From a checkpoint of a small transformer trained on Wikipedia.
Size: 9 layers, width 160, 5 heads of 32 (1 for keys and values), MLP 512 SwiGLU, vocabulary 4096, 4.08M parameters.
Architecture: RMSNorm before each block, rotary positions, no biases in attention or MLP, untied embeddings, attention and MLP in parallel.
Training: a variant of SOAP for these matrices, 134M tokens.
Each number is 128 + 32 x the weight over the matrix's rms, rounded and kept within 0 to 255. Layers, rows and columns count from 0.

# layer 5 MLP gate, 512x160, rms 0.152, rows 237-250, columns 0-79
[[118 144 158  86  66  83 141 126 106  92  91  87 200 133 126  76  99 147 148 176 128 108 124 123 170 170 191 114 157 146 115  64 146 100 128 122 143 105 188 120 155  74  91 176 151 144 143 139  72  57 142  97 123 107 106 180 103 133 134 149 121  90 114 127  94 126 135 129 132 168 105 133 124 193 126 151 143 184  94 100]
 [108 175 176 138 101 162  89 136 143 137  97  72 128 142 134 134 146 145 116 139 140 107 127  69 119 137 127 132  92 203 110 108 214 140 104 171 105 151 135 126 189 153  90 139 110 135 104 147 157 100 114  83 106 182 141 154 164 126 158 104 135  56 161 120 124 192  77 124 110 141  85 128 191 148 126 135 185  73 119 121]
 [146 175 158 142 119 131  81 118 138  82 125 122 158 147 186 158  90  96 112 168  94  98 171 121  87 121 136  71 134 108  88 109 136 144  99 106 108  86 194  84 158  85 149 127 214  98 106 129  97 142  71  95 155 139 141 114 144 104  96 108 137 147  96 107 131  76 143  86 126 137 119 144 101 141  88  87  71 149  93 104]
 [135 112 150 139 120 137 130 187 102 143  89 133 133 172 154 102 122  70  54 144 164 150 126 135 161 109 108  91 140 125 172 190  62 104 118 126 143  87 169 180 193 121  80 145 106 148 106  98 142 152 142 140 181  86  90 161 140 158  79  83 172 155  94 120 125  79  89 139  63  90 104 156  90 103 158 133 169 124  77 208]
 [141 106  91  93 103 101 165 159 140 129 193 126  94 125 188 154 184 134 124  49 156 118 136 141 172  82 122 146  94 150 129 162  51 184  81  80 116 135 221 132 152  69 143  89 124 151  75 136 101  97  61 150 138 127 153 128 130 129 109  89 118 118  49  80 113 104 152 121 151 186 110  72  96  85 146 112 131 128 183 163]
 [161 140 102  91 126 127  80 153 174 115 109 137 165 103 149 131 160 134  99 102 135 147 138  78 136 100 112  90 106 120 178 131  99 135 131 159  81  73  95 186 187  80 131 115  97 185 149 155 102  42 112 145 147 168 150 164 149 128 108 156 151  65 141 116 114 163  72  97 120 140 134  95 142 131 159 128 144 150  81 185]
 [109 124  93 172  47 105 164 119 175 105 142 153 122 153 103 121 155 104  96 111 120 151  95 156 170  83 148 157  95 140  81 153 118 148 151 243 172 142 102 141 140 134 150 145 133 121 139 111 122 134 120  88 118 165 140 131 128 108 170 167 149 141  74 158 133 142 111 109 114  88 180  91 106  77  90 135 116 150 119 119]
 [ 75  90 131 132 137  73  98 196 165 119 132 134 139 161 149 102 159  95  89 115 150 148 160 186 115 166  97 115 140 164 178 155 149 144 104 122 104 108 117 149 158 144  95 138 134 173 119 134 129 101 155 138 152 157 125 108 140  81 154  65 127 127 143 186 135 121  99 178 149 123  94 137 114 153 102 140 167 121 137 129]
 [ 97 103 190 193 188 134 122 123 108 128 157 122  73 124 224 148  84 160 136 154 120 132 130 112 159 159 127 135 122 146 132 141  45 152 132 154 120 120 175 107 115  92 131 156 160 145 131 150 115 145 150  71 127 132 143 110 140 180 136 144 140 146 192  85 100  67  92  98 134  87 168 146 154 111 111 149 100 114 142  99]
 [180 149 170 159 130 130 109  97 119 151 125 100  68 117 150  71 112 136 146 118 165 110 135 122 112 184 114 104 102 138 129 164  81 138 126  68 200 157 150 132  63 154 101 151 141 160 119 118 132  81 101 120  99 176 180 127 137 153 119 134  99 128 137 213 129 100 109 126 149 116 135 113 148  99 154 146 115 146 155  93]
 [139 127 110 166 123 162 159 179  82 142 140  96 132 110 136  77  97 215 158  93  89 153 128  71 108 123 168 118 119 108 151 127  59 131 100 131 103 151 163 115 131 202 111 112 100 147 169 123 120 160 175 140 116 119 182 147 157 159 102 119 115 150 111 154 135 121 135 118  58 116 166 141 121 109  90 150 136 133 171  90]
 [149 111 145 132 103 112 164 110 161 146 118  91  85 152 128 131  92 105 137  79 186  64 152 131 126 101 111 116 117 146 154 116 152 206 163 115 101 102 145 157 203  81 140 139 133  79  63 145 105 108 122 105  83 130 121 155 113 111 155 104 103 138  91 132 130 127 183 141 124 152  93 126  67 122 152 152 101 102 128 127]
 [180 135 167 120 130 177 170 136 128 161 135  91 131 163 125 116 125 150 163 145 178 171 118 155 114  84  77 111 155  91 143 136 124 186 118 161 124 117 114  98 190  95  99  97  68 142 131 108 146 109 119 133 115 124 122 118 127 124 159 145 160  77 142 124 116  98 108 150 174 165 109 116 144 148 102 111 143  78 140 167]
 [ 94 144 138 170 157  49 118 111 144 187 132 167  77 124 142 163 143 111 123 118 127 104 178 109 151 127 163 156 118 132 139 168 109  92  84 147 105 171 141 111 152  93 197 128  90 127 132  77 139 160  76 100  64  94 152 141 122 136 141 136 110 105 140 159 102 108  99  88  86 198  87 158 149 146 214  97 104 115 130 131]]
# layer 5 MLP up, 512x160, rms 0.147, rows 237-249, columns 0-79
[[144 154 183 159 132 110 145 173 108 137 136 170  95  50 134 135 130 169 153 129 159 116 142 134 113 128  68 127 141 101 163 120  99 121 163 127  73  98 100 103 141 186  77 143 207  95 154 139 141 171 152 153  34  75 116 121 123 108 113  77 125 160 127 137  98 124 106  57 152 169  74 151 166 142 136 134 153 130 127 160]
 [104  95 106 144 145 124 193 114 124 130 123 141  98  84 146 106 104  96 172 136 138 145 116 160 107 137 164 144 130  74 137 116  77 171 122 155 163 133  82 127 105  93  64 124 159 117 133 158  92  91  85 107 107 156 152  80  85 116 122 126 147 128 134 135  72 109 142 121 160 120 139 115 146  66 131 127 157 124 138 128]
 [ 79 109 188 101 183 137  88 128 111 167 141 124  61 103 112 110 127  77 104 103 144 134 130 146 112  87  37 128  67 125 163 128  59 114  97 143 136 122  67 147 153 135 108 105 112  94 110 134 133 130 132  94 129 145 119 158 123 155 158 126 150 173 106 167 170 185 192 130  75 116 140  61 122 118 133 125 111 119 115 110]
 [105 116  84 134 124 101  48  43 135 159 157 149 159 163  66 151 101 105 180 123 186 150  89 193 144 152 128 101 109 151 154 198 166 158 126 109  98 132 113 132 181  97 160 172  45 115 125 100 135 108  63 139 111 124  99 125 140  65 166  99 129 166 116 154 131 146 143 118  77 146  82 102 107 153 172 117 131 165  82  63]
 [132 113 153 109 151 126 100 140 154 107  83 137 207 139 114  30 155 132 151 138 125 104 182 126  80 160 134 112 111 151 192 161 165 107  87  91  89 140 128 172 100 147 101 115 120 180 129 114  73 156 174 148 101  43 165 108 101 127 108 167 119 122 141 111  65  80 108 152 173 136 114 121 181 127 116  84 138 124 120 143]
 [106 147  97 117 105  47 156 130 197 189  82 154 109 139  61  72 160 141 159 105  73  90 130  94 163 162 118 124 140 110 144  80 125 107 198 120 104  79 164  91  86 132 100 119 103 127 121 140  77 106 139 131 118 150 162 158 138  80 108 104 136  71  98 144  81 132 124 178 143  90 169 119 104 124 150 163  63 139 140 133]
 [151  99 152 117  27 172 106 106 135 166 172 114 117 160 118 105 146  85 123  89 152 115 134 125 114  87 130 147 141 108 146  93  65 151 180 125 162 142 119 196 160 117 116 135 103 130 144 169 130 144 109 146 130 135 125 114 101 141 137 157 150 172 114 171  99 111 101  63 194 208 149 177  97 133 122 196 130 160 122 135]
 [166 108 127 148 149 145 135 107 121  81 169 202 146  75  91 132 131 136 152 208 157 123 137  88 170 122 187  95 121 131 117  91  82 106 126 106 139 153 143 138 119 164 177 164 115  65 167 131 153 103 161 126  99  91 115 121 112 134 114 183 142 125 145  71 124 102 118  73 137  87 131 119 128 166 166 135  91 122 113 124]
 [136 136 106 124 116 141 113  64 112 107  56 149 160 135 134 124 157 136 162 167 138 127 166 151 102 186 123 131 129 123 116 113 120 146 165 134  68 142 140 123 168 113  81 101 112 137  84  75  63  50 178 113 129 119 114 127 137 132 186 104 120 132 132 130 183 170 108 127 162 165 156  46 123 142  82 149 149 133 149 143]
 [164 161 113 170 121 174 164  48 134 146 129  98 169 113 148 108  94 131 121 113 215  81  95 120  94 168 120 138 132 122  95  82 143 150  95 142  80 138 108 106 123  93 101  91 135 122 134  42  54 141 103 162 166 125 115 158 223 143  51 121 122  99 145  98 124 116  75 188 100 106 104 210 112 124 117 121 148 109 161 145]
 [109 178 130 127 104 124 150  92 154  69 142  71 121 169 126 110  90  84 105  78 146 114 159 180 114 123 184 141 154  36 138 109 135 125 112 144 145 189 121 167 165 139 147  95 176 156  99 186 136 132 110 146 108  82 164 149 126 160 156 108 129 124 107 152 110  87 145  98  52 159 143 115 177 159 123  99 109 189 108 108]
 [ 97  78 138  87 158 124  71 173  89 171 106 117 143 100 152 131 111 152 140 107 113 105 101 125 224 104 178 150 162 131 145 132 174  98  81 118 153 161  84 107 121 198 138 148 164 153  61 128 165 129 108 140 160 183 134 150 142  75 153  96 160 144 109 126 115 100 122  72 158  98 119 126 166 140  48  87 106 138  92 103]
 [160 138 135 101  89 159 201 114 126 153 133 112 142 171  88 128  95  51 132 160 109 141 151 149 161  88 136  98  99 127 113  82  66  94 191 148 165 126 171 131 214  43  83 110  79  68 125 105 111 176 136 145 143 168 129  74 159 128 184 183 169  54  99 212 209  78 159 107 146 151 121 127  99 176 103 136  94  68 170 133]]
# layer 5 MLP down (transposed), 512x160, rms 0.133, rows 237-249, columns 0-79
[[121 174 187 184 146  86 157  83 117 119 124 127  77 150 190 146 133 166  89 139 131 160 136 119 109 148  66 109 105 188 143 123 157 122 155 182 127 124 132 140 112 176 165 173 126 100 152 162 110 167 112 205 117 108 144 113 161 105 107 140 155 181 133  72 179 124 128  76 139  52 103 158  88 123 132  81 105 170  84 156]
 [ 89  78 100 115 207 142  80 131 118 126 158 154  65 126 188 193  85 159 117 153  98 121 119  92 136 179 210 111 212 112 123 155 150 139 109 144 123 182  72 168 136 113 173 129 140 157 151 109 157 121 112 174 117 129 144 113 103 140 168  91 184 162 142  16 112 143 132 149 149  87 193 161 183 165 143  81 140 107 169 139]
 [140 168 119  91 106 126 127  91 125 101 132  37 144 130 131 168 144  77  90 140 124 123 155  82 174 177  97 154 109  82 107 140 155 125 132 116 122  96 131 140 115 104 110 125  84 115  97 128 116 137 117  71 146 158 127  85  46 103 136  99  79  77 158 104 143 208 104 139 110 136 162  66 133 127 106 194 167 154  62 157]
 [ 68 115  59 114  88  63 145 127  65 122 160 102  91 113  75 155 117 104  81  78  97 118 149 140 102 162  70  94 167 164 132 150  84 162 117  83 168 110 113 200 150 116 141 111 193 124 122  93 101 157 137 159 150 140 142 113 143 138 164  74 101 103  79 140 108 119 149  84  70  94 131 125  84 126 153 163 129  91  89 111]
 [128 117  87 108 133  99 118 160 139 123 106 153 124 109 155 141 211 129 123  96 147 172  92 144 178 128 145 131 124 152 112 161  64  99  56  81 172 102 159 122 124 105 143 100 124  85 140 180 132  86 102 191  79 146 161  88 127 179 166  67 169 124  85 101 102 157  82  71 147 155 158 173  95 119 141 168 117 160 161 157]
 [139 126 130 185 166 255  85 141 137 109 112 199 127 134 208 150 100 135  63 132 226 150 168 159 110 148 131 127 113 136  83 109 110 147 134 123 138 103 107 148 100 122 172 107 105 151 180 110 148 106  74 101 132 101 101 175 109 147 153 110 174 124 163 120 145 111  81 152 136 124 115 158 161 133 111 153 190 141 145 142]
 [128 127 108 127 130 140 110 171 128 109 101 117 160 147  82  90 126 123 102  87 137 165 115 160 117 119 122 133 169 111 113 132  61 117 189 154 135 151  99 171 143 115 125 125 125 174 123 102 138 135 179 133  67 101 105  60  92 130 207 179 101 158 177 124 103 153 109 169  92 150 117 123 157 132  67 108 130 126 101 112]
 [134 113 109 116 136 123 131  86 166 104 119 135 116 111 106 156  74 114 163 144  94 142 107 130 143 118 114 109 128 123 103 110  78 125 104 196 107 141  97  90 110  89 165  99  72  92 182 184 100 130 134 162 157 141 168 181 122 121 121 126 139  85  69  80 107 190 127 127  88 164 160  68 191 117 142 107  95 102 101 207]
 [126 146 163  88 116  26 124 101 137 105 159 121  71 120 141 151 114 155  85 100 145  80 129 124  85  90 135  91 140 116  65 145 101 106 162 130 168 108  69 126 166 147 139 176  78 120 118  32 131  81 125 123 102 126 130 101 152 151 200  88 141 153 167 148 127 101 144 178  57  83 134 129  70 114 142 127 173  99  81 129]
 [175 112 151 138 117 202  92 150 109 175  46 154 169 176 180 142  94  40 151 186  91  64  71  78 124  95 107 137 137 125 141 127 113  97 151 177 145 229 133 151 106  89 143 139 108 116 147 152  99 125 112  97 108 131 147  85 129 182  94 209 165  89 121 116 133 166 167 131  75 161  94 117  93  99 117  79 173 109 151 133]
 [136 116 131  69 138 121  90 120 175  96 137 150 135 136 136 127 177 149 110 164  90 113 106 101 132  91 136  97 196 150 147 108 133 113 119  74 174 117 145 126 129 103 145 135 208 123 157 147  71 125 156 151 160 121 141 156 125 133 130 154 139  92 134  90 144 114 148 130 146 151 164 156 130 115 163  86  52  96  95 113]
 [162 117 116 187 135 119 169 192  59 167 132 116 105 120 108 102 132 117 150  86 141 102 117 181 154 120 101 130 108 159  96 139 104 135 133 119 114 119  89 144 110 151 162  96 109 104 133 120 106 130  94 104 125 135 146 129 135  67 144  95 125 135 184 157  88 160 131 111 135 122 125 100 127 126 107 205 148 111 135 150]
 [124 123  96 120 171 178 159 124 132 125 141 134 161 149 144  70 153 135 125 147 133 174 129 117 164 105 100 113 114 117 122 194 129 133 143 115 132 101 131  75 139  98 155 172 131 176 118 156 109 124 106  72 132 134 138 127 151  70 107 136 141 120 122 109 119 150 136 115 170 155  54 175 134 135 143  86 111 158 138 122]]